python train.py --n_layer=15 --d_model=512 --norm_place="pre" --init_std_o=0.00364 --init_std_down=0.00225 --optimizer="adamw" --schedule="wsd" --decay_fraction=0.689 --seq_len=1024 --doc_mask=false --steps=4475
Each number is 128 + 32 x the weight over its row's rms, rounded and kept within 0 to 255. Layers, rows and columns count from 0. Numbers have three digits each. The size before them is the row's rms in percent of the matrix's.

# layer 4 MLP down (transposed), 1344x512, rms 0.0299, rows 81-117, columns 128-255
099:091135116114125079124082196110130141109131140175112106136105109138133169168086117135179141131158119072073135129098119148139137178050100148080154106084171140155110127163124057114133137125142150128157181143107110177096176137114142113128141144144099150113079093119136146136133106139119151107096139136172143118107149120111137185098141108133153105128117115098148144160155120184133154118123
104:151093117095143079139128112143095080055139085147141139126167109174188123167144100167093154086126085147078094138124130112126092149000163120108152067145106111130123135149128087191132167108177142137132147137138160134146119111133154114097125114170155154121157102185162084115110120173138146141131126093192158107127157129107126131136176108126144148120154136147149126123106145178120087153162
102:079152132140098096169097125132202132040082171049130124128134093093116116193083185153129112136155133115104173130174088114099130178121069119116057118137131116117084105180138074138159145163141108146146159144126160142108121113088089198125124094140107159151123138162088139106094150080113096115110133096106108139103139123132142147157139140047093160118113124110155110150174148103150172121102
098:143085148071131161109137163075153105165150108148099122148078144169199140126114058061104154137097129164109111116171154102087111147184124089205122154145197132136128103141137140078150200078113070100101119073183113082132132157125096169177103089129146076116145104051096093112166125106144139150106169170108126178111174119096159093147098070143129184236124174174087141148106129079132038140140
100:116103134169155156163066180114178127162187196183142113160103112114099088174135101165134077123102130158092195171156120120156094115146135124103085147132140152171203147190120117110154166127088115139060111119134096075094130136161111100087111155088105097116103112130101087091159110135131144147167102104080070081160159051099092132162136088145072109092140156108139104099195158092119104115088
098:117163104168139180103118109092114162126149183128116181131083105090158136140158081113151094136149143131079147121160161118144094110099106079142164161118095134129172093158096131069137129161199142108118138095112109095147147158124122104091149201132103133114133111175093157112138123111126150133177132115139112082118109103103181121129093140104136124108167107177128125146150134107096155114106
106:174112148119117160123094149161121132077148130094153134133127156121150112109004162143115144156082157090141137124200143128127148112139132097112121134081097110132081152125101123097150114128114158118120153095149127105171114086109134127139152091076111145172151146127118139134132110106133091138141174088152143132110174104162102079154149159150114110149113096083118109102035129058159149145151
101:160119147136134100107165143132135180219108102165140113127109113132086105097086132154135067101145099090125166160176176119146141141255183144107165132111158138131219109159104140100117121113163129154130120160108140170122112135160146084100118108115154151164143145138103127139126112100087167093110100053139097147128156112119167149140125170141187136098140133132103149127150198124172121155114
104:120171142127105102104123121069079106131120151078136121126151152111162081096110173111173078086155138205113092132131105097156096107180116125103132126156161153165056178158138136091124131096138088165111131134160178179147121133108157085111134139104132128090172121158101135123093134122132131060154108167129161197117070146102114168161102103169206154109101110102126118148124099160151139068110
096:167123127132117135156121147169091075217132131161166150133110100115105100137111128107143071093169102146090186101091080141128110140080140083104157159169205128173162142136172129165101145136105145145143092179099154205146158181152129146104111151171072111112109135139143130130131130152106168120148130161121142057127170092143153137165067116139172191111141116154112120134038189187158159131096
110:101157143143144110104059117191121148094114168104122155126126090129122130105126140099127132099097126089121149126110097102148123159113094156104161118120180122114108121130143144138101123143111153165145102129161113139136172118106082161109137121100185162149113095090145094144100096157150082196128112041141101123084089144190145131137126149153072144124164160114170118174050153176136099085080
093:185129130135203124146131104084180125202174100095172111094113128162187096120094170085111138134176121168141159155158151119168058139058077139189125112182134133086088135196123064100144128128143112141136093172185125126103104062171130122127157159091138200156162088136159091150237094104166103157120143117118153152115121119138121123158135168094127177117120100173078151196055167109144105060064
105:105132151123106177072101098121165072133169149192188108113121107196207076151099083133086088135116119164104184104143153134119134060099152109159156149150124165162136120129074164125179126105165123170103085133111102098170143130144108115143078094111135132106169159102114145163151136131077168094128111139149125157173177114169126163049119114179122136188115120174114107182124096098187063138112
107:126111159142097123135126134159145102078159098111113119140089167064148141118088117146121121110102113128173131139185151121069107088115131094110122139236135157144089131126160142139149135077143200134156131078090124169122134134104117135105094055093126114179084194182144154133123204140090106132153137169147077127098111129088112128208124118189078171164139170145131144153033142081165143162139
104:099162093167134119118096180063111147188117133120080075138137122135146100153149103125136119179195093147141151127143123142113185072148162090118172118137138156153123140106127139164114082101095163091126140129104134104141183115164127117130176176098097199107149173133105108095144128143066164147152175145135144135149115089099074102149127156154074120152060083106134098130089117168132197057107
096:149085129189174034165120130127119091113164126112169098144131108147122148155132135136097145150149071151168148100074110122032193103255172099126116128128098126174134096144108120191155088158144166135106134163100136139155089103128100094133166148094102139146143115154113102151085121125113121120156136114094212078130123143098182081097130079094073144088139159100114158102183096111148168151041
094:138129086144084081099114152069119083106098133108166100095108135170115101142109115103139102122132171134116182158098065137167207075196144169140159118173142157094054109142098089159114058168060110125111123099077083143153186121138134128100109098172096156136099162127090159078129148156094141117108148117081171102189138149142127136145131119081187112134104098088175114109101081161110158118100
091:147090125158103138107118098124150139183089141111178129096103171161142144124135207099110094120121135095128145121108086108178086132046149073136143118128172083071190178129113093134143127155158084211124182149166142137101133130156121104129047149141157079144099100085162146127093089088140103094107123090148096163163157085106083114122121116158156114105074111114201131094146122187138141162138
098:113127172149110180139134126122148104125079130145134111139142142161162090120155166115109143150114119141159091082147123106066047098176137082113109118091132103131214136136066064140135143111065119138096104077102097139135126105087168124170192116083118140101057149113161095168153129145121187156123149172158122084149119134102116114094182090133189097127128107178140110170192153140091102131140
099:135133087106163109071105163107173121133116105100151097180200107186108086148155161090165172135110154152132177210153097145121079090176194118152110194150131124091153168207123137134059170107115077145124138075137106154129152117100048143203146138142165076146138144115143091116108180113093065119118128096153163071188102108147137098134115101147158084100156127114120115161077134137129108151099
097:117157098182064078134139086158067136133161124101133145188163140169134106124116178129107130154117149131095141141147119117195174115145152133112084126127124086084133156164151151153184194186131144136140172121079136076114112094119116151089124136152148076138136155150161114131060084121119102159117111099116131119116095122094143069100107108147160105144105122126108089131183150132081087167132
100:138138129121143129144116217143152173175163124094151193148149125121174153127120115092130116096079107119127116112146140164122171129086153136125164117092141114106090122145121134114147063045135101093111070115135081115172117122085177146167133086119058166148065160111160135123182128166101136156090149163155114150146088113118149138099141149141060148091122124080095090126124102189115170111167
106:141107112140197109111158100087181107105133164187186128056112121146108167103092206161132191135149085138146186129132080139205111065101151153037122123158111187096078082051158192103095162139139138133095110116134074169087087138061140135102092081098122128124168201143172114110149142098110137134110127102156094167124109150128118102095154172154080151115103155137106155120171082148206198126132
105:164130153157092074116123106145171082058137120120133143092095069129107137153094178098134135100148120139072137112102107154158145162075158128101142138156131148106124144144133103155139127139124133151125113095085081110121127080185077122098136165105119147083127112158098132109120104196137143137173110105122114186120139141180117142117072104076132110158079114113121144164090105214119156145128
090:120143108126094169165108099116156071167142128104102120191116146093065146124132119115155144097127147124090150085147127142100104099214109126141091133103142076132149145116135147129147134128160103155145162137168114105168099149121104097055148132074142092084174119137147107135149164127135110157118137083142090145107126138032100088146152115102159106114108140112120103042075121134146130118110
111:144098154130124075102132098130160146236117143120148134113125064097181154165118160125112135160154150109151074147143131101174115117020159166097142145109092153118125153133114152130163119140111144113115154149087084158117088096139180074176063100073066159114150102148114130150110132171149177152170136092112141099123141083168086120110146164114104166150138115127112141148100147139132146141146
083:123064162151063135081142160078168024088047114110116071125140152115101126089103145186155106113130145134178110103107097160114116154255059103129109146118159135133170131170085121132106100145134140092190135146121117133170112088100159122157110121112102155110163174164174145123156108143113149084150118164184071100147156116055113100114143112047161135139092158100157155074184132147103110128118
106:129159114172135172149141148048179081117144107090122090181144109154117096152083178155096146085144131143128061090132093121107136119230097162078146137128068186151126076090112103119131132134047143113102129135148141109109138152135127112162174078178151112112103106152152120127161106109114134114139155099128090179176142143096160144140056148140145110101115160124159142125056112104105176102087
101:078109097146125116063122125154085136168119119134092140092122209113080114120158127153125135205154195106122166120169125179118113157160161136130123120064160134115093116081087117099137184116110138162135130205183199133130096114150127101130127166096055141172147113167140200137124095116136104127141141147119124084152087145144178130151126129131128083161126132146127123076122159122133098079117
092:141158120117164174124155107099121197112132158124169142116131157204132104183180071140116119097154148121102064138092045177121160120090103132058121176167106136145092103135081108116082126093124121119096147165153125136173205150072150133151086103136101184137106107106129130178116183137111114168111162169072139135161104089088134153121151116078117140127111154158185114129078130132166088084152
102:157096130191141140112136123167154119120129184157144133165138117119156129155163145136103047108133112168152093088101134154139131072255086118122106158155150086077118077146042154159183146138151108158114075158128099160157128107150102163140106154113152142114140103141104146115126107106095131109165154188123120139117105132075161174137124148119134148152092096109072152096078132103141136111120
098:146115142143151090137119131113149139176166106161116126112141161172128131128132187119120160114178118069115116137024116118142165128032112127108114120122156147156084119143100110133135143131123141197159133178179108139127163125109157119099071144171163119099095066134184150125184152107108094179158134114082138068152131166158062090118124117174143119112148076108153089125207186107110130141125
101:192147158113156122165109143137159082136112147132095147173129142161113115147089137157116132137144133113108113149120100150109176110079108201150120162089143094157046114135101133171106133176097138098126158077167183124134148059151105131094156121116158140178067106122139036091163131089176071089111109061162137066166098130068194089115121121098099136148099151147109104140077089183111201093144
094:132081157134102169107170160163135125119103121171172080124135108112151074157167126134111164151102094206156079168119120151153095165164133128217121200124115089115118153196142173178134107115122112138131104115140110174131137192083172188122116138061150110112141087100116094089123161165149147115132122075152190118144152159171108136194101139217110133109084109174134111088101158110149095196100
100:103188174093147157126087149165116148138112193141091119153138130156127143106153081102119143099147117114085109164160170166116109096252180096160058125102121150104078134148109125176165130172113134117133141100141116135115158105103101041089086112105158127139125152149134079154142116069154105167113094164120132123124074113113154148099119147077164151198114125140091110114118089136112085151133
093:155130136134139216146113103112058116135136137112195138124140170143112161067124078115181097151129118145140071152125092128104114142255126107147163101131115125079180178140131134116125086153113117060138095129079096156170111097116152117153098090097085137139133139137087127072139142164123069139141117146148195159187128138076109150138116128139127153136099144151124158097027196099110100170137
097:136151121103173104061172139136138154142165065090132207111157090082182105129165152147111143115135191114103136103130134140172134104136176189108090129164079100204175170142141149175093143098131161136114159129079121106123093169149154134101177165113124138066083130169122134134084099096116073155108079100099160155114139173162170113151127106095120094157126162102100183142101058110118150147084
# layer 4 MLP gate, 1344x512, rms 0.0318, rows 82-117, columns 128-255
105:155192126124194093097084110100155144144149102090088130156103170104153112116141139161110142175115180146142123144114097125137074147147067111158157118137142132152091144124086121163147050133074123128093118139190149122097169126112141140135123126139120144178130195143119139110107175201209114196125123079139101170132144125102094111118105096169168229103150130153102113114127129092096142165153
101:159083188137107119134160114066150128136177122117166104103142093091142113132119118114138094111057056134076081142186133122112117107076124082118135095150128117148128164151130087181133134074188146150125069121132153110136199183129107180148107106150148106107143154100142114153124153129110144054160118139157153173172132146143150121074122073145125095083110109170121113096153110172139102129155
097:128155163078142110126139097101098112128094120170133085139139177136150137088118141129083054118139111181142120136131172111131185157113111150123081082077180155120111125163171146170072144088109110206073112129131122175161147178073089125154179123148119102099121142139108121167182124136221144196111134109197120181117084142096127102156110113135112168108157190084125151087093181135129104200123
102:142149123100119113099169157138103160139119122117139116119080111010166146102150084113094136112113065085087119091130092141111135075130157105137066115152120108132139209124152153147048123099153163087148094156148114154132100079077129147172164155106126087209095127130101106193118125121126203112133135132152132105163143102178145150151137100143122102147188117138107135094146124137114126120117
094:139122128135115158113110101105147068092109177103151164143157155163142130139147124129129166095181149162152196158128087142126039081123150130105141157146087148162145124130096153139153200144151084106107112137199149078113115083105152045148119128160158174077108141138134145102140131147161084159109119135157133103145089097123134076086092111174162106111202155115149164162114205119019123120103
107:110095121112151168105107118135130183110117111079141107173134082130077145123144191033078168127103128108153168123134052141213126117125106142088112141163138115120128064133087141124111135130132147124102098178191117112096174148144106185150171086115075153164144152111101153171113100146174112121102114118163179156140088126119151157133133122127156213151133109092109136149130142161160114090150
099:130108118122100125105136148159135171155141116153141090111150099113164110118202128138151150124157169161094142090130119178149140120143080104138136136124089112106107137080092174115060124143114152085096111071085127153127208064124131147115149135097152127085126127113213091122157140097150125096198135161163125105164118161105103128090141094138114133148138153064200132058128095126146114119107
103:102114150146148099104171132184099085133169122091158140164146161162098144102114159168190078107145159131176149141074150094121086186159166171160135105089071156098135189130062146131154182096145154129132095148150146136083123123109149104123115093152159117110167150128147158179137118134128160126090151089158151117111131147114171136111168186102147164099167125088159154170084161125109148115075
098:121156124117121111135186133133202098129142149166062068136098058114129112139073123118159119168175105161111174136124121116166089127137135125120160169114192146191169125152119106161151098108057114105175090125097174133129109148158145123126129125126097145105117166114095092172150168183071081119128115129161127110148135142129108112137097100172087154196124174148153129143049163134164150153094
111:086152152105097117129125109140165154105084077083111110188143115134120118117082096168148150123096129091114088127107102095144170180127110204097094115175146118117090096146113132125107108109122165143109111077116127178155148117110124187132111179086152172140153110105147160189087061130139114163121138087125100122105119159135158077118142069143121091145135191115142116127087120126108103121090
095:096136144083088108170100126159150081114140071100096182117136099126093145184134130081172136115141143153081149092137107123108121076145057132117146140135101098116095149114126126163117151151110132148122146100168127166139128148097125144142116104090129107114129135126070137097079159089140141150121147144113155089141138132105152101125136099160132087098124153144165069154134109146169148157106
103:137149127121169112114157116097131132101102116117116146141169132086117184170093084109127109170125049109117133110123099201108118085127111141107100132138075108088147142147110107127087160112137118102051190140139138129125101148129081089207138167167124153189072138101063139102082096152121093145167096150118136132082074130098151138149096198105109128091130160109087181148147109139119093145142
105:178093158109131099089121147185161102154103073133167154163142182095121161069171134159075135092100101115104163102148126085092085122141063119102141138181160118088119134131128112148150127102118067126096177066115111104135125057116137171096106102133087124067096178093083129079150133133097175176091117164138105123110148199138150167104112108167175193107084127148100142151122088141121117151131
108:169077189104115110075126091108111117086149124143184122199151084093131159095101109144184109133151105120121069115117129121109098137122138132154116147156088097039106091094136064112186154152154110188153076105147136133065070116108110123107155117102104069141112099112153134126156114134140131117108133115088110162195073128174124147129171086100136085170152136155175122143141090110159143176100
094:109169149158137128125114140171116084159155132095154092133142156233128165148154181083107137164126136113188123111131205091096102115132171125182103132115092166155102088142126111138096086097132190155138127149155144134109066127160138127144129136113164097084105060083111093108165096120090092141108120107117150113157119202131201112135154134089066151069094155129143110134062195168089150112134
091:049186126111165157133173090098139159132128134121118118135099194099095084129082150129100150146072134160192129130198119136126115169128125129118140143066136105169192120133168179063152151146104121133112104148143169154098119122128145099176134143070150117084144047146132103132097100147087055134123120106123137149077131139140131091128148157138108137141119087142149123144165223040107084113172
089:125113116144133151165145119118133072116164109103110119087111136161161163121084127126150131144131120159128043167094130135132093170086100049069088086128156098092158123182093122097105131160151153077156128137134161124124147110126139155131111118134164136167184165123147093102098120127036165109121105125074175066153169174198133095105124171158181093127169121130164031109138134115070109182150
094:113116127138109100096148132120101160119098121102142135110109111123145127102106088144184090130152190067102102138173139108143128181120133153108173139172146161129099169123166181098081133145183200145071067139173144122132162074126131213162129126098155152128107144127164170094138128141134162082100079164122098123116100096148129143184110064115084101119085150109167135150127089118137130131110
103:074155097107101106078073089136086113096138161080152159125159117183121156155121155167116158115087111145123086204088027177091138084104130162116125120155103132089128179174141114129073152115082100204087094164138149142149106118091100175127148161092109152191092140103080178134122168162141078178166108120097162124184067071187135101178091108168117144122174126096088136087069098134167119139121
097:035113132116150173126041112153131151088103136129136105130052166127193145150107182084099131124158129113151123077170185095149102093115150120154120115146125169111129116112094080058072114102097154196099126181099128134108172164144156108112115168109162110152126104137125084154195107146181086139125154117063141138105134140153133176148125210125122182090128140119059168142120190119142123148085
097:152154119132116148128165102095094114111112119125062183151129129131132121167166090086156101102105112111083200107162153157118067122148057103112102159159193109203107091156203105124188124116095126181062179128055132092093131117128111146140115205135145149117135109135121130129146110054169121158164153146188170129177167109097127172120112168093164148142108118194100140143053057100138102105108
101:099122074105066142139156140111121127068154193106061149147122130162160075160142119114187094074162185127103126158134138123082157114083089098122112158166110123083119140192155099166131134035105083161126118153192130155152075060157124133090189178171081120110073147130103145113124155146077120137182179104134151105170179159176150201148068080214168107146093163110123116111122099130081126138126
104:176101133154135116125141136101100079121172184158118164096136103122181156142115160140085075113165080058146182137111193141139203127099175121194165174109142162111092175104113079118135148089084162206135159103107075178136133085203119148140104138134095084140127168148055132131155097144100143081131125133171134109111126142174122113152055146117148181128152148068120186170100039136108174095091
092:149115179135104112093174116088088134121112145099119084101152067082154130130162160191143117125106138168152113168099124134149146189102154196093178181147171174115072175149148122109113114137118113113179114109145095114093189104073139230171108127163075088180118121141111145174078133134124168115111135092108124107112087145134182150156119163129077176173102081111174121176137140087130095144155
113:116101099124117112112097134146102087092102137135112098145110101066191151125033158093058147150139099097120110171153188104160084118136177213122114086136145148125134055159085091087159094134156187111168141174094144139119137104149128059123101118098119148060118095129082182145091105141167165127105172091124127124108125076086156097079099116145119121192139143142119196176057104139115094110126
082:128138161172113122091182099134144119094132146162151101188132153159224180114087137113056172132124121136131083106107157141137142159086142054137145136095168155071146102100109204080143121144080107144146138132078129116141148182107173077139072074130116129120096157141114131117135079089127072142138129158089094161087174159155159064119180058108177170138093183103109125125151120122149096141203
103:121082130098147081149083166162038120140157124124109165034122142106159163075141113120182122144125118093126182146141182105086168139112125143140104112133156104132101177161117148124117105142200140117117144150089099152190119052147152118127119168145151103161163102157089161105124127119152142131122121133103098097057134177119128124072124127113071172151157121155101142174148137186092110164138
105:185133157198122081128140156161088150085080112117178134130089042142123172064086175130134156139135151123114082117115142135148141084135100078134179087132107124164075075138113171126116064116102153110135165080092138098115145144119099157137149075119109080173142094107170150131138119113126133057113140124052124120110169150105090117117144096103121143129125115110112160082121048143135141122106
092:151142158095139146113113120130155172096136183161116148106122076120153112153095145161115094114076172067117093137087072105167159154116122107112137082127143102136168139141127135081065127140106110130098110166124108180127196081103101158121093108099083139168175171066115178159117137131118122131126056103105121116100123056169137093121139119093093189097130161096149112145103034114128095117163
094:093108131112164134124084120106125101111179127185134106082112118103107096130158161126132139097129092170127135150135216148102107109127109160143131160149141155114156088135114109142169141091162105146122071102122154141095109087129134184125165179127106171071147116106146112137162131134146108199139109085112128128138152071159134103130161113108139112120103121143073162119136126091096121151117
094:152107134070128153058132085144166101091147053093125147155105062070106179024181096179080154103098151140132115161161130173103114173132127139155151115171176096137123117162136156119129180077120132106108076122070144130115148108073121110100154167138096143189132167134134106100022123134139195103148178130095161120077152097093143122145125093206124116135113177140119116182102125124119125173128
101:147096090133109136159192108144114133143188111160145128071126147115130163114132111061113134102126192128181106174082091103181138179115124097135175109089126138103130090108133168021113139145078154122127120143181184138129147150091165109153084144139102117145129128100093099121073089139139111175088109114103100166113093151084132143173157176135118182114068148137132142162145139125178084155109
095:128151122125142125121205158105116137130129077113131109106146125189104157102162111138044166165104128129071112153078159158131058162122128142160161165099146106135114118155123179102091095135136169150133139099133186119153172176162124098102100108192175138194155175175075052121173118110139102149142072125087153096126114112100162159099116175189173142124130169186153146178135154107111144075184
108:112140146118100146124145136121099167152141180177121119162106133156135111139128077089110171141150143167104099141178121090118132118189128040113102142119175140153153082151139123106177108110176074184153110131121146140062167122138093120099143134126111054140082143109119144140181109112133156151094194102114094121173098082117155099141138065077157092149082074142176129126109168085110088151139
097:166119121129093125088082125152123084122165103129159114089129146152061102149126176134115156115126167099202127217146108110096155183140118110138125065133160116121098046127109134146116169158163156140120082123091150163098138097133091113139169132129162114033149126149135127114120108165109183140131184156129130155125090217120122079048074111139134133116094094069089093122131126138125176219149
097:122150099130130154151202148105117118191150078094138113092152170127116084144130158164102168159166179180159181134097051155092143129137100139130144157103128160153094157096122135168117090085161154160126080125138108164171172156161150127101159085071156169103072136128168131084123143111144130168181123168095154150129113072128129102144101216141106120162153168154141123093167103152088167056104
# layer 4 MLP up, 1344x512, rms 0.0309, rows 82-117, columns 128-255
097:142124154134048123126157142168092084063132123141158162084159170136184157150213161123063175091159081150093104124098163122186140083106140128044141070134090070128158151144155104169102192123138157089163107105049147097110156091130111098128125181169185089166104064177176091132142115116127145150199133102161140079122134174192126131104166126090142073135128147098197096135126154172132050118119
101:020134143128087112182126135122150133096120129108119197126075076128097124168146101085164093153096085155074114106136119112115062128141089075094142083134098117134119106139117095148080182151110155090184092133078166120130158118090124181141131109129140194169120145128110089122098125071116124086111147098125143114075147164144176121137076119109081124093167161134118105140118045160124153191127
099:119120169170134129108170116108145137139148093174122103212084124144153138126092105086143132092118126149150156111124167128117115186116080110144143139111132126178114133130130156079167152142146116167108175075203068127113121155143179081079122114079120058080141114141150100191180075073097108157070119114131172089113128132159099150153153071057103154169117164102132109165118121112130173116128
098:134174107133129104134108200157159125137127124155158106139151148159165106154084136121117081168057111052125096159140138120103079097179161156129084112157159148060182134130175077146173075149094155089098158127149193141169087168110133052127147119121164074144087126109153157126140144122073196149143132151084112136098088161118071121138115115116125127120161142151121111145129194092127182154168
095:076149161169136120134113158130173145144145198102101137156119114141153134129087140168117081139116106110093119135089226106149104145096104170138119137211108147082126077155111089095121125177186111127131111116148107120123111124092162091141092155148139132078159095127096144120082163117202154158146129107194131083133095120174136140133161145136114125147146153155118124119115177107108165092151
105:090083126109110145116127104085095127127123104107161159058128159092126094134140116088151139130117127126096131172144135142095137151114137117150136141124148124133140176156142128138074105136160070158097136086121159145094130115066130168130151104161128138219148188153111126138141101120124145128104159122152106176182111124123105158094124117103119076121140143164135131084137107139151073137104
102:115101193119064143161136140127103130160153123119135093148114113092137126140136143087135099106135111140119106109136117150100147140157124116160136124143127127131142130141160130152075083126089113116144160118071116158185122137146136059098170122093142179071055143114134086167153104085096092131166147125085097161115113080081186132170134088180108173128216136126129137132085052131136152060164
105:087157124119138148133057108173153115064121130133150049158139105158092178115119113123138100171114042155137159081116170131107022071131126135155105068162098102158122123095115131066074095116093149165098129153200166182122123129162112174184103145141111158109149106113102166109073135105080085100088108125127161116095119076118120135135121102152122102151129135113102152162125094098107073175068
098:119124163141177178132089119176116134152170075157165123138164116095140134107146107144114058161127110109169135055085090108095087123095150209099134177149137150161079123117191151119051074092123175107165113154134128159129093122081168162023193134089089142113095162128145177089120125110134174138117131094077134087119098114125121157140110160158130156127118093159157171104153185142117116175141
112:116102171108171146111092111169093120083191106153139154070114093154108075123129146098165129118095102152186146167138150139170130099088108024180144114112151142121117157116046132168154131135147124164111097119121102095119111134125142078147153117110150095139142123143093084080111166073137150106152124105172098122122101139178125148187193092091157072138167107079152132138139199105120130084132
095:090091125108121117165115171149078111138152120144138119161091121080147066103113114132207116176126150146062164137127115131120168152143122106101151133125091107133138128158098163097162084080205134136131133125141141150133131126157114073144129125091123164142075141086160043116129121169164088155128138154154109160108173149155106140127177098157089091153084168110169120134121136162134137168149
105:107113103122137156110089151110120132124127128158110153109137127113136101145140119090101129133148131162113164111175107146120104112116134083134167148146139106125132113094099138141139113083134128104112139156123091071186168169201145058125139137113173076134127169120093152085106122142107163119164120151057104132158183127147163079133107140104134142169117107110134109154131118141125159129048
103:151091132167135138116181142066141168107142131123192064168131150153112151167128129135163138172152137069102162148207107131119079123121141045148109147109171119138150172138116103178146121120137127135146093096117169113110116094134135098068072106072153100116159117116103150075161133127008129111138104158146146154154090210148113132150072147142123186152137112107174120064154160108129148114128
105:089119103076099116155092108134090101115116183154141131149109079174092129141118119128147139214189186078114120149179124139108149189153161086063134091118148105130141125147109114139185106190117108081081192155150120142091137181151127128084072098132092125144092115130049073124162126161114122080166101138165111149111152141108122143136138100152158143140126090091128099112118105068105136152159
094:088104144104099130131129099101142123111102080131186122179137086120145126142147145106038141178128141133148155108137067121166151160130163148165203140101153116162154145144071113117162105161113085171108160147165091157147164095126149120111108123156149129150129110085166103138122138195178114148100159109084115106099063105077121115114104164135165182154148115241122162183142133111148106126133
098:071152104181134157174081200100149124157139073107140155124115074149098170119177121082139147142116110070083118049157143081105145143166072139126153126101135120137129126131114073105117134078139123149109117132172151150151088124103121121163138150095172117126160121090157129091161079140158128124119112170167074095105133151117151073118162072131114126131188122190113086126072148128125118154109
095:079049136129146132115092127160137174094095125106192090132085117103194133136140148112112193167150070169107124101181111076137070158155119116165117134088108164146112142164093136084137184169073112204089146148158140108146126143133119146148079163144130100127098074111104132141137150133153053124118107142136159161138160117145096113104185108130117147132110127087137150135158006148117132188093
094:092143091142088104102115174175076171132121161129109185122153116129148103115105138095119132109139148075182072078144126092101136114110158125102107148114148146130101089134142091100082058152127080139098075181151121132162103137173125116146161157150149075221102053124178163151163155123155173066115088090139097057101166104154099174176141121170164110130111158173154172175138081145157106060160
102:127092103140174127107145116118073131109136062053172096121146054156093112130134125115192097084116100134099148144162130171133111159148128121161119166075088146180117172116128159131095160107105046164116116151137156149111105110135100188110115169115139143101157118100169136060094147124097069151118072130120103095162091077180159103153097145134169078128125111111154141141097163082112110142121
095:143131136133118135101189135150133144090127109113137184104115091128095110042089136154097191140172126119116100183069159149151145185129084117154110123116107120208092111115203182100151100102108135113085149145108148109118145107113111094124154140118144092141076149098076136108067109130107154108133136112153143171132198177160129078102117080145137107114106133150151071140134149061112161111177
104:092098142109094187156089126121106095147135127133168116098096109107216140131085123110147133102084173094106154153165122123113148071126168127149116142141146104180113123082127142092143066127116090093104155141096056061144077124099145171103113098082088086062164086061151121128143113163081097123083111096153154106146210129180143115113143096125081076140113109097148138128147068137089089135083
103:142134122160159150135169143088150142138141109173120124066126080135149141143135196112072129124139126142106171102158111112180128110121133089072152127137134162124145074078130101133134151133149129102178141138149124183079114100111118165092156100084151173085087186150104132114099096172129134168122096149098132142127083213122185076105153126113095170110101117100128071122139130194182150150166
107:140147145123121117101093160115169057123110191162141114144121115159099116089135102160131115108109103151155109140077081093164158185082139103127097138088134114073085080130108145150120135190132122134207114154109112165057109122182112101141169136135078126138143100175092143096084152207117081113161092120164140192104110161180086168158145192076158098138056100107112161122117161157152140116109
089:107149111102106139128162123118075171145189107138101059106146131134119143174143115137165097071109148152119160107127132110154173186119114088103139169156153165155151087087192130160176132152136108135127121135158088111107136110101129172125148091173121056127145135174117090119129187125099115166143107097174135206175107126153091134126156150130106125178072125080153130136131145148146235114152
109:165152153147126118134117076148148120121099094149160194125182099108126145127179126112115092160112105127188088127097113141094112103099164162096130161151105173179099191148142144139139096122116131090144137097078146099119157136100128150155098112188160112161085125126138098138154136089113133134160127129095162096151155148108119208162124150143156170115085081142171110107150137101185140131127
079:106061077103138141128160139146175131141105149174125073111104124124135128153118069107169114126131126122106156142100114125129042123141077100135099106089153138116127108149089141191118165154098103103166129091114123009136118087104165139166104102090086098167099149152182168115160136128090227087149128175131122109157089120121117146140096109064102063077104146060142183070161136193098147113145
105:103164122140115175203071117118123112103104167098137145095133074125149194154147185160100210157099116076088058162179126150128101137182135123139111084133141070105134121175112160121079122142107127116164148138107084163146157091118142179177146107112129107122118070058157144152113105150168172145116119042132117119102134098161136192076139122125096123141102137133134127167100132103190089152114
103:153107139145140151157123124099106051122129185101143084175133105114085158145100085135095103112117134161150090111126176079163124087125132166100135132142138147197126101144156125109142083139125096092113161121153093160124138149098127155146094128108200195084130090115148083161113142151114080140078172151068122190062136160131106150072155125095082096107061153186119192163094127118140101087168
098:148157171056146132116077105147114105110106110136138146135170147129149099131104109148098119125128202086103142143110064131092124093130063194092128124122089150142127164139129043108101134120129115100143178119091092047138145117087116069098131090143155138131138123141128131132109160111173123132123108069077133115109120094083121163119141119069107060140137170170184135145133118107144126132161
097:125090127193140098120148096151149108129110123123086180177112120121153165103136129114086086113153042187097121114086189126103143130164112154163092125168136094060128107128051121190117201154123148163164119081058133209144102094097104138171096105113118123150184104154104161176142088122142118135130169128123128155086083139147144167084081106116146156131105107103087088115137180120145158124104
091:080172130162137106147111123116100163152130187190106152112133153176123145162095167164063136144192134075120081104097130085160121064055163151096078102081132106137128157117170095141108082151065114161152137142160140126100153132157135155126108152165145117137146101118208191196214163104140083150139121055035086112091092149168137086129145117122169116113175132195177153104137161120104113147134
104:104166149166097107142102068156075143065125132141133107137122132167121103147118145142129106158104095086150127153131119083089132070139128121141116211147124074147167169116121171113199153091091101131126110136102130102150132134208153138149143194130120116166123169138112124147138116133120100144144103124140081137102120143151092122165127206150136141097122104131084132127133129088157147090132
095:103097137178114107144120125130143109112164111178118072076082165119115126111136109164176086143103151136148125183134073127114140080091089101141107141121116134144177165123195105133112113209100158067113105146085101107122140124085147122137126155159118091159145130140151143059134089120055210077164142151180137138169156166110139140202043099191137168086100113163125145107143130113122157196137
106:180066102127149163103174084078133145110124148199153176124171119114168169171134115181171103101112157161129133151139114158108139129082129138154206058125126092097130088128104129241148089127105123131128157088134133098119140101139106125148138090171119160111114151126120087117149111090108205125123100126156145101113175186114135138231142145188136114081092143100158136149124136118100142072076
094:146094171171140110128080126104097129129137100098198201163106075151094136118122109120222125128120109159140140148122058148166093119112089104125137098153139181151129164074101163116139063156175103119192145198087144160162118132093083139123137117111115171204154164130079172134126138106163081156127097170197152165101156100107159136124116169140097139112120046167119144111159119071079129148101
097:144144109101121134130149104127151138178177133131142125149138096106076156131146129130155131130115160096128168121141151108161164187137117214146120154129103135127137151076139101089142163159078079131168101133179120114184117154152123172154120135166103186059137118098102148146106123106177083185080111149131139176070128114146104146094117133131131100133146115119138112122145194098120083136152